Weights of a small GPT-style language model, trained from scratch on English Wikipedia.
Training: a variant of Adam for these matrices, 155M tokens, 9461 steps.
Each number is 128 + 32 x the weight over its row's rms, rounded and kept within 0 to 255. Layers, rows and columns count from 0. Numbers have three digits each. The size before them is the row's rms in percent of the matrix's.

# down: layer 10 MLP down (transposed), 640x160, rms 0.0894, rows 26-51, columns 80-159
# gate: layer 10 MLP gate, 640x160, rms 0.1, rows 27-51, columns 80-159
# up: layer 10 MLP up, 640x160, rms 0.0961, rows 27-51, columns 80-159
down26 101:132036147084126114134122168156094176094080129118076141109113184134140164162163112131154136156115126111111130168179149151121126166113124122145170121117136161182117190162170154170142136112108116202154110111161149110087144136109146171124180077
gate27 101:095197083163048117148149140123114169180100090108152126122077148133122090091174206133152163134175141154170110154157115136157135143116145170081109095087073154159165161133122110111131125135189147143111131149098136069143104031142112118122090107
up27 098:190155162095184159151095163108122131086143076150126104049143150122170146134149170162113122128123067126123131131129097108123136189164134161136107156136110161092103076123078122106168058087136092108197102152130163109130129128099115163157099206
down27 097:128143087096084121134109106149099144138131126059106083149103118183149174104142046106188117150117155107148114087111162186120139110095096146131147187086136123135121148149158115129114136164116158146125129017195124074118155114066111142110125106
gate28 099:079182163143074169112074133138136171099094095168156127048165145104159129078161165090128176096099154104082083188168151130101142146130125105125130104165109145141138165188099144136129175141177134123063103127095154155108079112176176154172170153
up28 097:052113102115098097094190127083109123127111141073088102109173110143157142076134122143153111080154131130119143138101118186066144135108161119163076142187147095190176125106164076127134181031094124105129141122152148127097125137173167155148168177
down28 097:163129097108097151150090073165137146116193124172133151121073099129214137097088118123098178086132133032104098119110087126138151117175083116107174107130089162147159139109150110096130109151104133093120122155118141131134117142144105120141082153
gate29 104:206028120149103112180114097133154098144149096099171134089087105123139135105135178169075130148100123143163176136102115115162175131105150173124153174152111087140133193180052119091124161191170107189094138124150136179146057128124109187149142133
up29 107:136197104136083136118159097120109117121164138205139146106187138182097118168073164177177107148179086141113130142168084122149119161127138147119048125186063157063142130084131114128095136102155122136129165117103157172181123144078092066091139137
down29 106:143159137109129153065201085176124128073129138166138134114163197127116153140151096177147144136135094137122154160076144122078150137132067117114161127151090134133113082120088186128111116168141137169105112146097112128165096135116101134114173132
gate30 099:088103159139148136111116144120130111151132184165120096178085086136168121078157052151083098163096126075138204189133077134077176144078109180117051114055129166155175099102079136182126175115125164117145052132125123120125105172126152146132172128
up30 096:160132130132114110064131179098133075087114096125135135131106090196126107125151110030103109156145155145085169053152120120119167114150111091167153150139109126177137118153114178124136156127154149163124096113155060123151121192088114145094111105
down30 096:067122118089095147066103199099061124098128140159071096142149109111129156201113148102140094197108145134161144137140105148092138120127170129132181164121143142167114144127112071096151124123108149139189150130155096054102119150136066154118131164
gate31 098:096130150140116198151162184135126096176114211124111151179158111113134142091156121147138173127125069117180160156136097129052092098112162153116119120143134175124116037128104117166106129136088172134159125196137068126084149127084095140099162123
up31 097:136113175134106102154092148117063057109164152092128131109089078100166116216124158094150141104167091122223106137130120132089174143120098118166100163106122138149070110136152128115087042170114140125089123182164082127139125138129138110133154138
down31 099:073113133160142183154162101101145146139130144134173102078115155059138171183132131125075096137130090133104051124107027110136080114138106176158142115128135163092125151104104155172104073120146107094128080171108204132143154158177085127104183118
gate32 092:112108169139153103176114101115143155113119131114078114140118088112131133105123138161120186089128128077128099153181097171126108138104099131194192149172127120130085161117131130155172143119113098100150137100093153159139088150131073092058097101
up32 092:106116063114091160099116106156096131107135152120130118147052176097197114113172120195200107138151141113139112120111148099143084111135132119155146169158151111093075136177104197122123115163122104119102123072111118124119156122050130100133115142
down32 097:110153134144098144155134176077164184113138149083140155123133111034111096149078135111123086088173169155123115171149102164108157066070146168105187125159121157147137113158135083154131107117117117125107165140005136105114096158158102145063135115
gate33 100:157072142150080111210129147137161049099080090132112156148142132089176130105110182147131150135108148120132175140091137169115157084118071139114170150080159135097176114155097106111143091117077163105142085062159150103121086139156168121108151175
up33 102:125102156116065111139072162138157086144086129102134180157093127113152130145152149039115106093114138178157139149115151151096138106109067157108098113083170104152073135073123079119115169110090118089132157163162175168117122138145182122135145109
down33 100:129155105127086098103145126140108153121142092142176111133150122157155150093109052117154087091094129085140111134131091166088141166135090135102172121171153178088097162103123031112070150155140099136183121121133166141124155142144142155155176125
gate34 100:139114131147059153115098132131099164132080155177154127109131142104143184143151141141133074179182178139176127114114108121161103125166139150164148183119117162162170142069189125080108155093156130098133135092110131160054111141161143174145151181
up34 102:095084088142134130171108125098212102103168163110081133179083113127105153157047140159121108135124131135175213138083049158106130061099125170089114135124128133157091108127142094156110132080124181095081146135180145136166143142089169083132082120
down34 101:153141057123174076128094134053137104116165121193116091152098136062120166151138184076084118128162124172138104144143103148118152126138118152129179165090149114132105096115128154142089109160143146120141176116107181098097118122075148188163112114
gate35 105:151183074103168107118126153074135179161117127069191151177121062144119136131187147169116082098173175170139175142081193155158069148099116116165167093163128100127117183110115101092089099109076114152177167175103120116151130136118104183159128146
up35 104:115140082141131124123175055155116080094169130104148132108163127114095130177117133113151096160162145087133152171170095104190113149197137132111072141090128106143136167098069110161134118132118127046077136116138144182154137118098115135124165142
down35 098:163125150125162181114094104133187103032116131144157129175165122111172124133120112098092144103100098107125182072140154126085132118140116105092135147093109142138105124101091120116097157160163093152141094128124103084113097076140117103099136144
gate36 098:135143103116071149120157154108177163085090132162082085148118153106127099091157103140146108089132143133097063107154193180043125119179114107159137131121161165112100092109141075074098155133094168141060161129106172083123163142175100214167136085
up36 099:168035129111133148188147094089128158133086145135145102143062124113143101177115111088083087091090170121090124073134152045129159172155113164131137139177120146095143107143122191118138126104131162130162124138084144061101102090069084122182131122
down36 101:107207109064059163125101156105121121086096104155165138117147145115170107155105101119157151150134039163107063133153111156102165122131112151098117139076129156099128071120156093078143215139081111127074062128154080139105149136173132182139113138
gate37 105:175115150154105165118173120089129166104122094162123151187088093123052152093177102124204125149111169131131090149154144105118124105151071104111129171144122137144126139116171116135075105110119187169119165114117141126064149057136129115179091164
up37 099:146125143171161087093155137128076107146095126122127083131170141071117180158138091133194134091177132115155127117122170235153117082169065130133149103112155105100107105071127085127136142105122141155114125145125161120127183120157069142055146138
down37 099:158162107226139165150089119157094148097095145141128154074133152089146119125142148173082096079091130123136133136108104175141145143175148103158163152140092155179103152101112118116114122161096110160198086145151136165157125182138106129100131147
gate38 096:103098088137097113115074091118106174120101122147123098065133155084149156151105115108089116069119155179087157159136107132166182078123050112152131141070132154133139135084142175093183154122125162101170101152124157130096133104127243135142139162
up38 101:093085125106174113176123125167113117116097139057090128200108178147096185059131124104178126133114156141133101120135095119198114102113145119102117167126149130112166117106138143198125102076166119072130100143121119105064124134122123107122118041
down38 101:166144158151152131132149092140145134117183156128143139184195074131127115124148105087115165102188131145134175070134154143112125113158126119150169125102157145123188038135132150160061147156121113158138160083148106143126123075141074074128099079
gate39 099:146156141099140088134122182117162094159145150143108198069136172155147057143145129069144090170104097119142134162139091153126151129133074189134114138112153165114121151144104099137099054128124177149115166135103126194146121184093054165091148130
up39 099:081137086134130111056140127067187174161118059159183197116169116150113103109116089172122134135116107180123194127152088098150122153133125150089096118130089087066118110139129111138162119123105114136148134114159146127153154167098133107176134084
down39 106:165108155191153113156125116113157106158147080109110090156100108102184138164129125117137159130135132147071120095140122120097167072120132130127135101053139100147147105091147150146137123217146148122146129102111176143121136096089204060128099135
gate40 093:085106116144163076167150105139082160130130173158126143117156150107077093135154159110189150147123140157104112159164100147161099138097129118164152128165099129118130088166151101121093071148202140153169180171114066131111152163080109164139129138
up40 094:120201094179156146094130146074209118136094150144128156117077077152178172151133161106083172095144139079096066124110154134123159116166107129090139085132163134154132136103082143125093184062105125090073101117120138102151129155178155103118168160
down40 092:207180186153139136135112131060158121166114206126123147125098040182125087165134141167108129081107115104060134087143117148109168111130133113142160124139147156096136133114134073118125171079074139125115147131156118116129102134125165133173172094
gate41 101:181150073114110093131133136077114151108095096044156123128106097110145217122211103147153139151062109168173126171147129137116160161079120112114114112157162125169167085150194140134088113165132124119148115140113187090093122129151079121140124092
up41 100:130085101191159130170158127125124138167113194169163126177103108091143152145058136108132142127055143118129140132152057118152103136107118104090074113155041149144164027147122166108101082165169140078152144160123127077129174136147101122084096118
down41 104:089104176199151128107082169080190082148100103193105152154099176124133097076184115125120119144140135049129143151124083107116126073159130141108097155122147132088139077175067106143155075155114128192103128139131200130161148145176118159167130100
gate42 104:168131122074104110125104107114104141160114121066151137164109164107119094148102146115045092170121176056139125124128109125104169113126144154153147098122068167128128166160095097084075159214180158137084131123070163140149101129137089101107203178
up42 101:160116120122105114150168036113140113178201104143121137092152104129160125050063092116084159176161129136118170076133146150144154163125142085102115113166130141131108169169139078174108168142145068139121171103132097170180060148091146104085145112
down42 105:129165226181150162137160169178092165082185121110177110071131132114109136107140134120164100155111053093080141145148102123127117156115097099130117157153130095146115104193129110166145110109052089120102116125232148119150093116111089128130130143
gate43 098:141076143089145112131128068116150120073101161127100125105104143079128095132137088116111201094164175144139139089119200103109101116115132137124138148131151158138121108100138064103097076168094092165189142141159134059091135139185159124126153104
up43 098:100117112103109166109161092111114103134109082104163141149153134123145079099176089106111140108153177187135160117211153125173081155051084160137131091121078156064101138074164138079086088115142122135193142140126115116159104110150117134122122109
down43 099:114125172111160158128109095193088170135152119112125107123116145093171176136125107150138042110113175108120115154081090141059197102150165095111111164143108095124103130164063123167089157178149172107055102151213107123162103171139111182121109155
gate44 103:146058165148096175070135148185079151148126151100134111173128168133172079132185131144140164070129129141109129121096111128131096077154107149103111181133130159142125202146128118070155153097145164120113139121068138088105184130108167209144106144
up44 098:116127144127112102135135116183115103147139155132120136088130088144156169149099198130116157191102157130120111141134145118108183116114172133115102109076092123093079126067126124116176115075115129107202070116170130102113067132137080123183129083
down44 099:135064150147120172152136126129118143128134146122066073176169103100168118136069168146163096092141130074163129109144110154125099109129120112094152124119107083139152159149150127140115154049204143115165161084088154096100139140097110100072178175
gate45 099:124187173096106102103134153097117131126166141160123174116202130149091175102111129166140043181144076126128170118158154139110185172101155172110100081061147152138123134175157085125128149123067198138124110093107066115179098100118123094141153188
up45 101:076176152122115065033133151129160108147103181157108098131132134145142131137178099146134117122080121136164141170135130041111068152124072089209106122159078134075095153129128138094099170166161170151148180138114111174138097105153066180184084159
down45 105:161184165175180082157121132118155116075136126135125138159056146121159097095179167081140150081144166114141146105180123172091111132119099109117121179148105132134154090128120135104083128077167078227146157082199127118179161134134136161127117095
gate46 100:229145165156091130106122177120121146157102180048161099122127136156131160099154084168131151084194121088138066116113132138171118126133103062176133121091070097166087165149149136130126148074116122106151105155118151126138103132171120148157153146
up46 100:154122173095154145128151134122095069140060166126133079172132189151136178138128114093123131108089137133145099112100175097177117104137111143153140095129160099118154120147122109185133150129142061090060103095104253098146155119136182194159124174
down46 094:121079123163112112145033128175132136139149092126130093163116138163115126098159180094134173096137212091100137142095071142161078173138130164132095093066111184114193121106137161154145108186169115142114103178134123114149158155131133064173131138
gate47 097:097172161174146160105186146159125145093063162149118060090073111144137109147039121168139184089083127116104127103109118124130177095171085144105137116096152133117092154079126156112131143094137139113106214100156098138090102106160124088111112109
up47 097:147129114151085169135138065144167128177186104183118177113127153140066101114156110110136130144149108108155120150153129089128119099158107098110146174134130161189139176131130152113103186169069137167113108085085085096105132101091129132141151162
down47 098:071108171174131097117142121139150128161139133107104141071169115102090192100155146154115092129140165071135199126074084125111100124121100131070120162121070166124076110141176087125107090111090123091117114189121173121103118102123114178187104099
gate48 101:095171138132194128109159051168163070122109112106153051146141132157149143127194065159101111222115092098151110142135113091133107144144121130125120162136121121067148092117109113102129156136222158143082151102089146091129067124113155143149179127
up48 099:145099175140081115134094133091164130089117098125111123142182179164089157178138079134076166117104158137111162107139141115194098131133084089112157194142173145144142153135113147144062102105126171150112069113110136042108152139143108114101152190
down48 099:140094115188175082156054113193105102180137117159186071170140100132150091135118171144142156069126135121129129135117124178084108110181140100077143115123098073128124104100128176086133163106184123115108127114055129113134095118189174078103144166
gate49 100:138118126102121151117110134111104138111143101179217109062085149145142146110199160117072138070136099083124134111099101175157143132083131092145106104124108136136082123134165159079079143138052140191106149170102155140143127092121164087135190139
up49 100:138151104081090125152138142117149118097149177085109114152137164129141154113129128101092104081086092204135118086096183147142144170099109095161122132110115188146122099119101123148090160148120148118071193119083172104090153103048090147128123133
down49 096:112098177171119158178112181114097074147190136113108124151161130131105109145103135102108081114119114176141117122173083105114195097121110134143149113100141084112089195145120162170159132064133087147162148109129064162161156131135115101127100153
gate50 106:149107117137184145134110124129125135156054131150107159194166089154100059156160117095104130121139140174131144072112114097152135137144157108062160131063113141077143110032084130129164129097134145150138100143075079141154158156089135109080111116
up50 098:126181103067144168160178119165128111124163124135064094132099121101124116100106066169087079117097099135162158097162190084106089119087129165162089097128207177125156131108092108074180155155170167044142132136134152133129145131121082116139162121
down50 101:145132166160140074131135146149119094156055152158158126114132085057077149088212087148099163120144160138121154150125055113147187066084089135165131124150080166126079147130133106071123135146120170144120149166121150129107076110108175058126149137
gate51 104:199155120140139154137137124115126121156181131140102129131121157124115065152164169102134067148070132068083088071137154140047119158118164110115081155182090104142140106114154115142131123076110098116148068146126108162111138132128156142126158101
up51 104:073065180114174139122108081167139101172157123133139133123181150125155131128128117124159124036151132117151131132110154071156121143141141167085129097175140175107152140131116165107087162056099087107157117115149163105110117145147213122224101098
down51 107:176113136173125139072105145093102124107185094090135163130179116126133112162149097129131141145116174110132124150112161102114069149093113065142109087183130104150139118148143146131151111118098163200123112169165098129113119138186167143136125131